config = dict(
    d_model=384,
    activation='swiglu',
    norm_place='pre',
    positions='rope',
    tie_embeddings=False,
    optimizer='soap_variant',
    beta2=0.99,
    final_lr_fraction=0.05,
    dataset='wikipedia_en',
)
Each number is 128 + 32 x the weight over its row's rms, rounded and kept within 0 to 255. Layers, rows and columns count from 0. The size above them is the row's rms in percent of the matrix's.

# layer 4 attention query, 384x384, rms 0.0954, rows 136-149,167-181,199-213,231-244, columns 192-287
size [ 89 107  93  95 103  87  94 111  68  82  79  98  94 117  97  79  92  86  77  87  87  82  79  97  95  90  87  78  89  95  91  97 101 106 112  89  89  93  84  82  75  67  88  79  78  79  93  77  72  79  74  72  77  71  77 101  75  68]
[[143 130 160 135 136 153 164 170 123 142 109 148 137 137 150 115  51 113 144 123 167 108 138 149 103 118 130 137 145 126 186 145  86 160 146 137 179  95 184 125 143 142 140 118 140 180 151 139 134  71 171 123 161 150 155 114  76 140 139  54 129 153 170 181 166 190  71 141  78  89 153 174  62 116 140 137 108 124 146 145 143 130 118 107 119 127 176 133 163  95 182 124 140 141 174 143]
 [152  95 163 165 158 176 145 104 231 146  98 110 182 116 191 142 155 113 185 100 118 161 119 110  96 167 119 121 173 170 147  99 114 136 150  94 103  45 117 163 154 197 128  94 140 147  70 154  98 149 154 110 172 114 165  87 175  59 129  44  90 148 130  73 146  97 186  98 127 179 108 114 120  92 122 119 124 120 135 127 139 124 174 152 112  98 148 153 129  91 141  40  95 168 183 139]
 [148 112 101 142 124 116 150 148 104 111  90  82 142 128 137 125  81  98 109  86 148 148 122 109 101  88 156  92 123 141 146 143 171 109 172 154 122 153  80 153 129 118  65  77 127 114  67 115 130 173 160 129 114 156 109  81 132 119 128  72 119  95 123 133 146  72 140 126 104 142  94  97  79 128 118 104 143 146 140 123 176 167 102 113 113 128  71 104 127  82 149 148 146  81 155 114]
 [145 122  73 138  73  90  82 126  68 159 135 116 130 147 105 113 132 101 115 158 100 138 110  92  58 126 166 127  82 149 186 132 101 215 156 119 192  80 101 171 119 116  78 195 162 147  94 211 132 127 125 135 157 164 124 123 144 146 129 151  95 113 130 201 146  88  93 162 143 109 164 110 156 130 149  97 146 134 111 107 182  93 147 134 163 161 143 147 116 136 139 143 110 181 139 142]
 [ 87 157 110 100 145 172 126 172 180 140 184 178 116  70  68  94 126  83 117 115  94 146 115 112 108 117  96 136 138 142 129 189 100 128 114 101 110 139 177  87 152 159 192 169 139 130 133 102 143 146 176  83 111 125 165 127 177 114 105 100 173 135  70 105 152  83 190 102 137  73 126 143 149 137 112 196 107 145  68  85 159 155 175 144 120 128 111 106  84 112 123  88 111 156 153 113]
 [123  98 151 113 169 171 173 113 173 108 159 122 134  99 105 120 158 156 129  86 108 168 141 144 108 141  81 119 155 158 126 104 154 129 128 135 149 120 120 161 165  97 122 116  86  57 155  39 118 148 144 120 140 100 151 144 116  96 111  92 127 107 122  91 144 105 161 106 133 124  78 162 129 101 183 165 140 156  90 154 126  86 118 103 126 127 109 138 141 110 102 141 143 123 162 129]
 [ 80  85 137 211 136 145 204 143  77 164 138 162 163 214  62  84 112 146 154 120 121  66 133 146 119 123 105 157  93 141 171 107 116 174 130 126 167 117 126 138 172 130 124 145 181 140 133 160  68 138  71 121 110 119 136  56  81 147 182  93 118 130 144 179 125 108 118 150 148 137 212 149 163 143 170 138 161 147  96  93 157 126 172  82 107 135 109 157 121 180 125  96 107  96 132 117]
 [120  98 139  77 153 175 181 170 116 146 111  77 130  85 159 170 117 155 182 104 133 126 133 169 144 141  71  88 159 138 127  98  79 152 139 123 201 131  88 144  99 112 108 114 129 115 141 133 156 116 201 143 147  80 134  85 198 113 147  62 175 110 106 144 144 151 100 145 100 169 124 165 134 115 116 104  86 178  58 133 124 157 134 155 125  50  88  99 148 162  69  94 134 125 206 166]
 [127 182 206 147 121 157 133 150 129 111 159 157 100 125 131 139 140 131 182 192 165 134 200 147 149 135 157 137 131 101 133  97  93 183  80 132 128  81 134  93 108 157 140 128  81 126  96 157 110 173 104 125 130 117  77 138 127 175 196 116 103 143 144 132 144  94 129 124  74 117 152 118  80 101 145 156 168 134 118  64 141 129 136 135  62 172 124 118 118  86 114 205 146  88 136 140]
 [101  91 177 169 132 126  85 148  54 103 104 182 169  95 129 170  83 135 130 102 136 151  73 131 102  81 121 122 133 141 156  49 101 162 112 129 144 144 128 127 164 103 139 111 113 129 173 157 106 116 113 162 157 107 127 130 121 125 106  99 149 133  87 154 162 123 121 167 126  83 174 106 112 113 125 129 165 101 105  92 121 147 193  85 138 153  69 124 132 133 121  76 133 107  80 153]
 [115  83 147 138 129 114  64 170 134 122 119 147 140 123 106  96 103 124  82 137 166 168 101 153 105  90 159 129 176 141 135 121 124 117 100 116 138 139  93 149 173 148 130 114 154  81 128 106  95 121 126 112 171 120 126  96 101  85 107 134 156 118  89 146 113 116 149 108 135 104 172 111 106  82 192 126 140 126  90  87 114 111 156  91 164 151 100 134 112  89 166 107 156 129  90  97]
 [137 104 153 166 111 126 107 166 141 118 150 136 144 110 160 173  85 113 139  88 129 162  95 128 102 181  84 119 180 154  76 107 140 130 108 119 125 108  55 149 180 163 113 184  83  71 143 110 162 121 136 124 137  86 133 112 142  49  75  71 162  94 141 159 130 150 157 126 134 136 135  90 127  62 140  85  96 141  64 126 156 135  86 147 182  85 112  89 160 155 172 128 142  91 173  56]
 [ 93  99 142 122 168 145 142 153 143 140  52 200  94  85 113 166 101 149 169 133  84 161 176 177 129 101 111 152 128 110 127 111 156 151 136 126 123  77 117  95 177 148 145 103 129 149 137 126 110 126 182 145 106  94 149 140 125 134 117 160 110 149 141 124 143 190 184 138 120 111 149 169 110 161  81 101 164 135 145 148 105 143  92  84 186 151 193  75 145  78 123 110  90 162 109 137]
 [139  92 162 140 133 170 178 176 154 133 137 109 146 126 113 186 166 167 128 138  92 139  77 145 114 177 100 131 166 147 129 130 103  72 141 103  97  67 141  80 194 186 136 146 138 143 110  89 157 103 154 177 165 118 139 137 113  69 102  92 149  93 176 148 145 151 183  87 145 152 103 111 131 146 156 150 127 132  78 137 207 130 136 164 112 125 102 109 195 134 132  87 101 126 176  95]
 [171 106 122 166 132 103 195 138 105  98 147  81 160 115 218 151 191 150 144 159 131 109 100  95  89  86 153 167 121 110 123  78 121 153 160 125 147 150 171 139 142 135 119 147 158 145  77 149 104 121 153 105 146  56 130 110 124  99  71 126 104 129 189 130  94 119 189 144 125 139 137 119 133  74 159  96  79 230 116 153 100 134 103 116 107 133 141 150 192 166 173 110 150 169 162 103]
 [120 140 145  90  76 142 150  88 102 147 104  92 122  92 135 132  94 146 156 166 156 104 146  99  71 163 113 136 139 152 135 156 112  58 193 144 150  91 108 119 118 167  93 114 147 132 128 113 176 138 122 108 155 124 119  72 116 167 109 122  93  94 162 141 141 162 135 131 127 108  65 149 127  98 140 134 110 135  95 132  79  99 130 163 185 119 184 151 154 136 148 139 174 164 135  74]
 [119 157 134 167 139 135  69 118 145  79 158 163 107 144 179 167 164 108 103 142 132 123 160  79 145 105  85 109 138 122 131 105 138 146 130  57 162 119 110 123 142 112 184 136 126  86 128 204  97 140 130  96 124 166  83 110 106 147  63 119 110  73 148 118 122 129 190 107 187  76 111 169 131 127 138  64 134  50 117  97  93  71 161 100 154 146  72 115 152 110 123 129 122  81 180 133]
 [149 164 152  86  73 171 110 162 175 161 109 121 125 114 108 110 155 117 123 115 169 132 108 139 113 203 102  78 137 147 129 153 113  65 167 147 136 108 153 102 122 125 151  99  97 155 156  60 147  76  67 164 172 124 113 146  98 166 163 131 121 116  89 183 136 130 109 120 123 112  37 110 157 131 148 112 119  83  88  58 108 150 119 130 108  91 133 165  98  93 103 154  60 102 130 174]
 [134 154 130 197 119 138 145 101 187 133 149  81 103 124 101 122 116 184 149 123 115 136 161  79  95 152  96  98  90 162 149 139  85 110 182 120 110  76 116 121 125 125 133 160 104 120 154 152  77 126 205  93 114 153 125 112 140 115  89 117 130 128 178 145 125  95 140 154 135  60 147 134 142 248 143 135 148 138 138 102 109  99 181 105 149 122 170 141 125 114 136 135 183 192 156 166]
 [151 177 103  97 106 118 100 135 125 140 145 113 131  96  79 157 157 104 108  90 119  77 110 148 127 174 119 125  92 124 102 169 125 119 159  90 111  88 157 104  89 156 185 130 151 155  88 160  78 184 147 124 101 159 116  92 135 109 127 113 128 117 168 116 159  63 142 103 122  96 100  89 150 123  97 133 144 157 149  92 136  90 151  67 119 164 121 128 137 121 146 129 127 116 120 167]
 [134  99 152 159 160 170 181 160 138  58 146 108 135 143 162  72  68 166 179 145 186 163 157 161 150 143  85 187 104 106 183  75 126 104 201 143  64  52 131 129 154 129 129 131 103 166 169  76 127 122 133 119  90 101 113 146 169 118  76 149 135 114 119 103 114 131 147 188 120 117 129 123 171 101  79 148 161 159 162 131  99 158 107 172  61 124  88  45 145 122 196 121 150 114 146 143]
 [ 83 106 133  96 108 172 147 125 112  92 110 122 166 155 101  99 154 146 131 164 102  55  97  84 143  90 115 173 147 110 144 174 117 186  96 147 148 120 131 204  85 153 115 134 152 134 102 105 115  94 129 165 105 122 170 121 146 135 131 134 142 105 110 162 132 139 129 144  91  97 132 111 118 106 145 125 104 106 174 178 154 137 115 109 171  39 139 132 158  98  99 136 138 115  87 123]
 [125 112 104 142 105 141 143 144 126 128 156  88 123  93 179 196 147 143 154  48  94 182 117 120 124  90  73 123 149  29 134 145 125 111 112 123 160 129  87 146 166 142 128 133  77  77 179  91 120 125 131  95 173  86  72  58 121  74  94 111 141 124 137 190 121  82 179  84 125 163 172 129 145 121 152 160 126 106  90 186 147  66 134 128  98 117 168 111 160  93 155 168 158 121 129 105]
 [ 98 167 190 145 167 130 126 124 186 109  99 206 113  87 148 160 194  97 124 143 115 124 134 118 129   0 134 147 106 119  99  92 128  85 104  90  86 118 177  87 110 115 117 134  84 145 177 143 118 125  95  94 127 198  90 138 116 131 135 170 119 102 167 129 172 127 142 161 169 170 157 137 128 189  83 156 189  63 139 129 151 105 105 123 165 163  87 159 113  99 129 109 137  55  96 189]
 [167 134  90  96 117  86 109 139  80 108  98  92 163 158 150 110  72 166 138 149  94 143 139 146  98 131 164 133 132 111 150 152 148 188 130 179 169 155  93 141 163 165 106 135 140 157  73 120 133 112 138 150 155 119 195 111 107  99 107 106 215  76 105 130 105 175 102 138 116  87  90  49 101  67 170 147 125 137 142 103 109 176 162 219 119 113 135 102 108 146 131 136 113 153 120 115]
 [165 167 163 144 121  74 209 108 137 155 142 155 134 103 127  78 131 104 142 136 117 168 143 114 161 142 155 118 157 124 130  80 173 168 111 111 162 123 135 165  95 124 112 173 163 150 162 136 153 143 170 101 123 101  91 157 193  81  78 150 124 110 148 109 111 153 131 127 134 153 134 128  60 101 106 143  91 194 114 135 151 140 166 162 130 138  56 130 112 144 134 106 117 163 109  98]
 [145 140  98  91 111 125 138 100 125 144 146 131 119 115 164 185 164 147 121 160 124 153  97  90  78 111  58 168 164 128 162 121  82  88 185 142 134 151 105 162 135 145 104 113  98 125 124  85 107 114 169 114 138 103 130  95 144  43  91  92 110 123 126 170 130 129 156 135 115 180 118 130 165 152 160 159 128 107  87 125 133 136 114 209  77 149 129  89 121 135 104 192 148 128 154  17]
 [ 58 148 122 108  37 142 189 158  55 155 136 101 128 170  70 111 165 133 124 106 148 122 124 132 126 237 153 102 157 143 135 125 106 139 154 184 127 150 150 157 121 131 154  88 130 113 169  36 154 125 113 187 120 144 141 154 142 144 126 151 122 154  73 111  91 133 135 185 135 125 131 135 172  90 167 155 128 124 121 135  86 189 200 136 117  58 170 100  89 120 162  85 127 151 168 132]
 [118 116 194 134 112 117  94 115 172 120  52 109 140  74 122 185 147 117 158 150 125 115  99 124  84 114 119 136 131 141 144 147 109 148 157  98 153 127 148  69 158 132 153  91 115 177 129 164 130 127 180 105 155 143 108 106 153 146 113 136 155 116 155 157 132  76 138  94 140 153 100 118 127 110 117 131 121   8 102 121 160 111  67  57 147 180  76 136 158  73  74  98  92  94 148 123]
 [130 134 128 153 109 122 112 166 108 129 135 117 149 127 147  83 138  53 108 134 185 134  94 115 143 125 127 151 127 157 165 182 114 136 192 124 149 120 130 158 137  90 221 147 124 200 121 144 127 101 163 159 117 123 141 140 118 182 135 151 109 162 189 161 163 112 147  72 121 112 160 124 151 126 123  19 139 178 162 121 208 144 105 141 148 116 111 133 134 140 229 120 176 191 176 130]
 [ 97 120 176 144 152 176 156 153 150 159  95 120  75 105 120 114 100 154 138  85  84 128  85  99 133 155  79  99 192 116 136  95 154 122 120 138 128 158 129 138 161  85 138  22  94 102 126 132 131  98 122  85 197 116 164 146  83 113  91 150 168 119  99 134 140 191  85 120  88 162  89 149 125 170 117 126  83 140 136 183 126 150 130 130 150 118  94  98  86 207 169  92 150  87  82 109]
 [182 111  86 141  75 127  87  91 120 146 135 139 147 172 138 143 176 122 120  75 128 171 136 164 121  90 106 139 154 132 137 166 158 156 147  97 134  91 142 136 128 201 130 134 121 109 103 164  89 169 115 107 187 130 130 113 181 160 147 103 119 113  76 147 115 103 137 136 159  99 138 109 168  83 188 136 140 119 143 131 117 111 134 142 116  91 120 196  81  79  89  64 105 118 157 117]
 [103 146 157 138  58 128 109 133 143 160 127  88  74 135 164 181  85 136 159 147 116 116 104 152 107 156 154  92 138 156 134  70 134 142 137 129 125 144  47 144 114 201 138 108 121 125 102 131 164 147  66 178 119 127 130 175 199 146 157 122 122 106 104  97 156 150 155 154 108 180 101  81 104 103 162 110  88 174 112 108 103 134 138 133 106 169 109 149 137  55 146 137 112 103 152 147]
 [141 149  65 116 135  56 113 135 121  97 128 110  68 143 125 135 154  93 158 128 156 120  66  87 116 102 170 126  76 190 111 157 126 194 142 121 145 192 106  97 134 173 138 100 142 105 141 157 101 117  98 153  76 170 100 150 100 150 179 148 112 138 133 141 104 160 126 140 105 116 126  84 158 163 186 110 144 141  90  93 146 137 140 178 138 189 125 134 151 166 139 148 150 137 127  75]
 [109 127 114 108 122 135 130 118 112 100 171 113  84  73 173 126 111 109  83 132 143  49 130 120 140 169 103 119 129  89 153  97 112 154 163 125 198 100 168 119 114 176 174 140 136 122 162 160  84  74  87 121 162 113 114 105 134 128 133 145 145 114 146 126 144 108 128 139 145 111  85 124 166  80 133 178 113 118  76  98 158  92 130 148  94  50 127 139  69 134 108 108 102 126 133 133]
 [ 61 136 187 184 128 181 161 154 163  87 189  96 115 148 101 115 139  69 123 158 189 143  99 154 142 128 163 153 137 117 140  69 170 124 191 138 147 104  76 166 159 123 159 110 127 169 147 130 106 177 103 126 104 107  77 156  77  83  32 123 102 143 131 134  60 143  95 122 133 136 115 180 141 152 107 132 168 146 129 147 157 147 182  83 105 176 104  83 148 175 133 142 158  73 107  92]
 [174  67 161 140 175  97 176 196 183 124 139 101 100  85 136 126  52 123 106 108 106  67  92 143 153 109 151 173 104 194  90  54 148 114  44 121  65 108  47 122 134  78 109  94  99 183 128 131 175 162 119 139 104 116  96 112 150  87 154  83  88 146 165 127 113  85 151 121 124 156 133 101 103 126 123 121 138 109 207 147 137 163 138  64 139 157 137  99 138 105 133 150 147 130 147 135]
 [181 113  89 192 157 157 126 121 113 103 122  98 166  88 162 160 121 115 115 106 136 146 127 163 138 127 108  70 108  54 125 127 107 133 110 129 114 136 109 104 175  98 128  37 109 118 150 138 110  99  48 119 101 109 125  93 122 105  54 121 106 123 120 108  96 158 103  90 121  83 103 120  87 138 174  92 147 142 104 138 108 115 163 123  99 152 170  67 149 173 152 167 165 156 173 107]
 [ 80 160 143  84 125 131 115 165 192 142 177 149  75 137 128 114 194 171 136 107  99 140  82 147  73 159 206 108 145  74 122 124  96 166 208 124 105 121 102 113 162 156 110 150 106 132 138 125  97 131 116  95 123 178  78 134 166 129 163 162 122 128 168 130 195  91 145 154 130 108 161  98 116 134 133 128 108 117  95 111 153 141  61 117 142 103 116 184 154 157 136 169 125 139 185 190]
 [145  85 112 116 106  47 114 165  87 105 116 141 127 111 138 128 116 133 112 115 135 132 145 135 203  76 130 127 133 104 154  88 171 217 191 132 125 116 184  80 206  76  93 140 141 127 136  79 172 143 179 169 177  76 134 161  95 134 134 145 143 128 126 136 167 114 164 156 107 153 117 139  95 121 108 132  97 127 156  83 115 165  76 132  88 152 168 100 142 114 122 179  86 152 110 102]
 [120 126 135 140 115 108 176 195  64 117  98 110 159  93  96 100 131 161 119  93 132 167 141  98 141 163 177 154 127 135  82  83 162 149  81 124 161 126 127 145 124  91 115 125 145 160 108  89 194 153  99 158 117 113 133 108 166  80  89 106 160 128  76 101 207 151 129 172 120 187 135 129 118 144  58 189  94 160 174 174 139 182 135  85 129 120  87 155 123  93 162  94 101 158  84 125]
 [135 159 136 128 101 107 101  77 152 129 106 156 198 125  73 138 109  80  70 163 213 119 114 119 139 122  90 130 124 132 119 101 137 174 191 134 155 170 127  33 113 133  82  87 103 117 112 118 188 167 149 118 138 113 167 175  94 139 203 117 142 125 138 108 150 131 173 112 146  92 123  99  95  80 157  95 127  76  80 116 182  98 104 136 139 113 163 149 104 114  95  79 141 152 119 149]
 [133  98 132  99 133 100 124  85 106 119 103 147 162 133 182 167 181 121 136 104 125 112 158 135 125  40 199 155 105 138 102 160 169 140 132 137 102 122 136 127 104  89 135  81 113 114 113 100 140  92 143 145 131  96 103 187 139  97 207 146  82 144 141 115 107 163 152 208  95  82 150 125 147 150 109  72 106 133 135 160 171  92 132 121  74 118 187  39 176 123 162  97 145 152  85  99]
 [179  82  83 106 182 144 145 154 143 141  83 166 119  77 109 136 130  56 174 133 141 112 136 156 139  72  92 130 178 108 140 146 123  75  93 119  89  99 141 127 139 106  85 144 111 140 134 107  90 121 109 116 140 122 145 144 156  96 127  80 152 132  83 110 205  99 166 124  85 128 115 124 120 104  89 147 116 116  69  49 164 122  81  86 111 115 114 100 124  86 105 128 153 122 103 135]
 [102 139  82  82 142 175 118 135  82 109 107 116 130 125  70 120 124 137 125 143 135 141 142 138 151 146 131 120 159 125 161 139  88 153 145 126 159 128 139 156 189 133  83 153 158 141 213  93 111 110 135 127 103 121 110  63 146 185 129 140  97 126 168 161 144 179 144  79 153 118 163 182 155 120 111  99 141 128  78 161 139  92 165 198 120 122 100 119 159  84 137  97 143 164  78  68]
 [167 112 139 120 139 158 125 131  85 146 117  82 102 114 103 134 109 132 157 110 151 146 163 136 155 124 114 143 200  96 171 163 172 101  68 143 156 104 156 162 115 126 133 101 140  93 147 152 135 117  93 142 168 147 134 134 112 133 140 115 168 146  81 165 163 154  89 116 114 112 119 124 104 126 150 154 126 150  83 122  57 170 135 123 192 163 116 141  49 134  72 148 130  78 121  99]
 [153 137 167 174 125 170 107  68 151  88 113 116 140  91 181 173  94  91  69  86 158  96 125 126 126 103 135  66 123 132  99  95 150 147 119  72 138  63 152 110 181 177 181  73  98  88  80 195 139 127 158 102 101 140  76 139 183 100 143  95 161 152 155 126  72 137 186 170 121 178 114 156 108 176 110 105 109  83 103 135 151 134 139  95 155 109 105  69  91 123 116 127 140 188 159 148]
 [134 120 204 139 129 189 107 115 223 179 131 129 151 127 184 157  80  98 113 120 110 124 113 141 145 130 142 119 132  91  74 146 138 141 128 142  67 129 140 151 111 111 165 127 163 104  65  86 129 173 147 102  97 139 166 147 147  79 181 109 154  85 146  95  97 122 150 155 107 119 136  96  89 111 117 110 102 177  98  81 156 168 128  98 166  67 161  83 150 112 125 117 145  85 118 120]
 [159 158  98  57 162 192 106 104 107 137 147 134 173 195 127 134 121 136 142  83 172 111 182 188 164 127 171 131 128 112 122 147 131 105 181 114 115 191 112 146 119 126  84  94 111 165 125 134 178 135 110 139  91 120  87 108 134 113  73 150 165  42 136 121 147 171 166  88 180  98 106  97  93 124 149  99 148 155 116 125 111  69  63 121 146 177  99  82 151 110 119 151 195 100 140 126]
 [114 120 170 166 160 148  98  87  88 132 147 163 113 116 167 112 136 100 159 116 119 140 169 150 113  62 139 101 114 141 125 118 135 129 104  97 127 112 104 140 140 153 121 162 139 136  98 157 158 141 144  69 128 116 147 111 189 122 139 103 147  77 150 128  63 106 103 134 163 126 109 149 151 132 108  94 112 112 138 107 139 122 105 110 142  16 120 148 106  84  80  89 184  75 124 158]
 [137 139 127  97 186 152 133 175 104  81  76  84 154  95 170 138 161 165 161 103 110 146 133  75 115  59 114 119 114  96 115 181 139  59 148 143 138 133 101 173  95 105 175  89 156 164 176  97  78  88 141 129  73  99 171 129 137 108  82 141 105 157 141  86 137  89 153  79 138 137 126 147 170 100 102  86 161 158 108 139 100 140  66 140 127 178 109 105 127 142 157 154 109 114  91 112]
 [152 146 100 149 128 165 187 105 157 160 133 156 104 128 137  78 154 129  98 107  51 149 122  68 149 125 123 117 122  60 142 170  98 182 102 142 150  84 128 186 162 112  73 138 135 191 181 133 129 104  80 110 128 162  89  79  82 239 135 131 139 130 109 131 131 109 102 111 132 183 134  99 121 163 166  76 164 140 129 124 105 175 109 172  94 139 179 134 162 170  74 128 150 131 135 166]
 [ 98 147  99  87 135 137 124  89 100 161 106 155  73 141 170 172 145 164 118 159 146  98 126 199 169  71  67 122 176 120 181 112 138 137 175 143 100 137 113 160 147 102  97 123 104  84 134 159 127 121 137 121 227  92 122 174 128 108 124 106 121 147 150 159 127 168 111 122 114 130 105 134 141 175 106 100 169  98 129 105  97 165 154 140 115 114 119 145  93 152 103 145 108  83 105 124]
 [168 184  86  65  87 172 112 116 145 163 142 121 178 126  91 101 111 180 158  95  72  79 147 151 154 195 140 106 116 145 157 140 103 140 126 152 154 113 104 149 170  94 123 171 119  97 129  99  79  78 115 167 126 132 171 114 144 102  99 132 138  68 147 169 137 135 148 116 160 116 124  97 110 128 150 145 150 140  75 158  88 149 119 144 114 127 105 122  70 142  98 184  97  99 149 139]
 [102 150 190 121 128 128 123 136 101 123 147 130 125  88 108 139 159 151 120  99 115 154 119 180 177 135 182 157 180 135 157  89  56 159  82 150 162 131 113 147 171 134 190  99 140 133 171 116  92 194 134 171 111  93 105 143 111 108  88 124 149 130 122 101 161 195 128 132  99 142 125 132 105 121 113 151 136 121 180 103 109 107 181 109 118 142 108 132 141 178 127 167 167 128  61 125]
 [147  77 153 170 151 136 147 131 132 129 107 119 173 103 140 161  94 136 104 118 142 154 129 151  84 146 130 101 149 138  98  74 191 118 133 108 126 136 131 102 159 115 156 145  81  73 105 141 161 147 133 125 150 128  81 122 142  99 118 124 172  97 165 141  52 109 163 101 151 128 143 113 127 123 123 123 141 131  82 103 183 108 119  59 128 128 124 137 157 107 131 130 142 118 168 112]
 [159 132 179  86 114 147 163  67 233 180 134  54 110 107 163  89 155 136 110 114 117 134  99  93 110 111  75 125 173  93 187 135 137  51 111 123  78 124 142 155 160 127 147 111 144 118 117  99 142 126 178 135 169 121 186 111  92 104  99  83 121 136 145 128 179 151 137 118  72  65 140 151 128  90  77 112  97 127 109 133 138 128  57 168 119 111 113 108 149 131 125 115 151  85 163 117]
 [128 128 102  25 105 105 149 103  70 113 173 167 143 156 124 109 132 174 141 119 116  81 109 123 139 115 165 170 122 139 168 136  91 149 113 151 149 116 123 162 121  99 119 158 110 136 189 134  69 134  89 143 108 116 132 111 119 153 163 147  83 169 110  89 147 135  95 108 145 137 116 129  95 141 118 128  87 164 147 168  66 122 108 161  82 113 166 114 114 131 135  85 165 180  80 101]]
# layer 4 attention key, 96x384, rms 0.092, rows 39-52, columns 192-287
size [ 96  83  77  93  83  86  84  85  86  61  60  67  76  83]
[[ 82 124  68  80 161 177 146 130 116 142 144 173 153 121 124 165 145 108 180  81 169 132 163 128 185 146 161 217 137 143 156 122 141  95 167 147 127 143 107 166 145 118 127 150 117 135 180 105  94 165 166 148 156 147 175 149 150 115 153  88 170 111 161 108 136 105 116 143 109 107 136 165 116  75 117  99  94 114 177 159 103 163  77 151  73 103 127  49 126 169 170 135 141 138 169 117]
 [123 164 153 102 167 148 151  55  63 161 136 146 132 136 110 144 105 143 103 149 124 133 150 162 108 131  73 136 156 112 100  50 154 164 150  72  77 119 141 113 109  99 129 169 154 153 117 188 153 110 135  95 116  88 117 191 199 158 115  94 129 116 108 152 174 190 196 143 148 130 144  81 133 182 151 152 124 100 160 144 125 147 171 111 102 123  89 120 119  77 106 109  62 141 119 130]
 [160 161 133  95 111  91 149  66 142 228 118  99 117 120 151 133 166 167 186 185 141 146  94 169 136 113  98 167 129 186 157  68 164 180 174  63 125  96 114 139 157 169 180 125 136 124  93 145 135 142 130 147 130 134 144  97 150 117 177 106 127 150 107  69 224 124 113 147  95 123 134 195 119 135 173  81 129 138 134 119 124 140 199 104 133 126  71 179 116 138  85  84 143 111  61  81]
 [ 88  92  90 173  63 115 126 173 117 155 170 121 102 138 121 131 168 169 130 113 153 205  61 167 162 105 150 120 169 130 160 129 110 154  92 195 107 145  84 131 167 141 153  98 112  95 105 125 116 147 136 146 124 119 118 153 122 140 139 141 113 142 123 106 173  94 143 110 129  90 162  90  93 135 120 169 123 156  79 118 140 134 114 170 106 146 146 111 149 128 150 138 132 140 149 166]
 [ 63 127 120 132 140 152 141 104 102 152 140  91  81 105 126  93 117  94 154 117 118 126 153  98 141 133 125 115 146 132 151 122 106 162 127 136 169 211 156 124 143 103 192 107 114 157 134 119  81 135  49 163 143 155  99 153 128 139 121 114  77  86 161  87 195 102 121 140 130 144 161 192 150  53  98 144 129 131 109  94 149  93 136 171 107  96  80 153 130 154 184 161 143 106 145 139]
 [105 153 139 172 145 154 113 120  95 152 112 132 189 123 103 118 103 138 103 144 101 158 126  97 106 106 190 157 131 117 127 124 115 126  93 200 186 159 143 101 134 102 117 162 124 132 218  99  74 129 118 130 136 136 167 146  84 130  65 134 119 135 141 167 162 150 104 114  97 185 106 171 107 100 187 141 141  99 138 152 172 177  63 157 142  88 134  72  86 149 128 111 121 137 129 135]
 [178 118 100 105 149  62 145 161 121 125  78 155 118  89 107 106 151 108  87  92 128 174 127  96 153  92 152  77 137 132 144  67 156 194 120 106 171 154 104 141 100 168 116 118 140  96 138 149 103 187  83  70 107 113 148 169 101 126  97  69 135 152 147 132 148 132  88 156 163 113 123  41  68 121 157  96  78 130 128 147 132 104 112 107 170 125 130 181 139 115 131 100 135 200  74 173]
 [137 202 133 163 118  94 142  91 106 111 130 128 133 161 138 175  81 115 113 134 137  76 142 162  83 131  72 112 116 149 119  81 144  92 187  64 101 131 165 122 149 139 125 100 107  85 158 208  99 104 124 116 132 117  97  99 121  93 138 123 126 102 178  91 105 164 142 113 127 114 111 120 118 152 131 104 176 112 123 130 209 118 113 101  90 137 132 102 105  81 129 113  82 106 128 150]
 [154 146 105 174 129 100 163  78 169 149 167 166 160 147 182 149 120 102  98 178 145 130 136 154 138 220 169 131 195 158 108 128 115 130  43 134 159 146 137  59 146 111 172 162 132 156 140  81 179 120 144 158 113 127 136 130 192 121 154  75 115 169 118 124 142 168 123 140 153 167 151 125 150  60 100 173  83 136 110 105 138 130 128 127  84  99 140 143 170 129 128  54 112 177 180  91]
 [106 141 146 183 168 149  74  96 160 126 102 132  99  90 113 140  75 101 149 111 179 143 144 137 122 123  86  59  66 123 134 140 159 146 133  62 105  60 145 143 126 153 125 107 123 105  87 212 124 173 164 149  97 149 105 115 125 124 155 130 147 106 147 106 132 124 137 108 126 103 123 132 103 125 135  61 141  88 104 147 146 132 174  96 169  92 120 111 105  96  89 164 120  96 129 148]
 [ 98 144  63  87 101 124  88 123  54 177 133  67 132 126  92 146  88 184 164 143 128  79 127 134 145  68 179 168  81  93 174 117 130 176 182 180 119 206 130 142 167  81 138 122 151 134 119 104 142 104 141 135 143 142 134 101 126 159 153 103 104 150 122 115 163 140  54 170 134 147  87 168  92  92 125 124 110 107 110 136 136 115 103  99 116 134 122 157 127 172 132 194 113 126 162 110]
 [156 158 121 143 113 135 123 130 118 113  80  79 120 131 177 125 121 155 173 103 148  76 159  88 134  89 177  93  29 159 186 143 117 169 175 141 145 129 144 110 147  85 132 109 149 120 133 148 135 176 111 132 111 150 173 118 105 121 178 146 152 122 107 123 118 154 122  97  87 159 125 143 108  78 115  71 102  77 127 104 142  78 122 112 154 118 183 130 142 127 105 155 168  84 160 149]
 [108 103 108 108 157 121  71 159  83 148 155 127 174 128  61 100 119 128 119 139 103 100  96 125 138  86 144 138 134 176  95 130 149 105 114 157 208 215 116 161 162 105 154  95 126 147 129 164  92 134  98 101 120 115 110  99 152 207 159 172 126  62 139 118 140 116  92 146 112  72 112 124 123 120 163 130 151 144 148 131  62  97 122 141 140  72 138 116 115 166  95  90  94 184  90  84]
 [109 116 146 138 122 104  61  59 159 105 119 116  80 103 119 115 132 117 194 177 159 175 122 151 109 119 112 118  63 116 142 183 158  97 148 155 121 152 128 154 123  90 157 125 116 111  97 110  96 119 188 139 148 139 118 110  96 132 117 132  74 101  95 110 186 128  63 111  96 118 140 167 144 167 117 115 129 112 157 164 145 103 126 177  99 124 112 110 134 141 102 146 175 111  96  95]]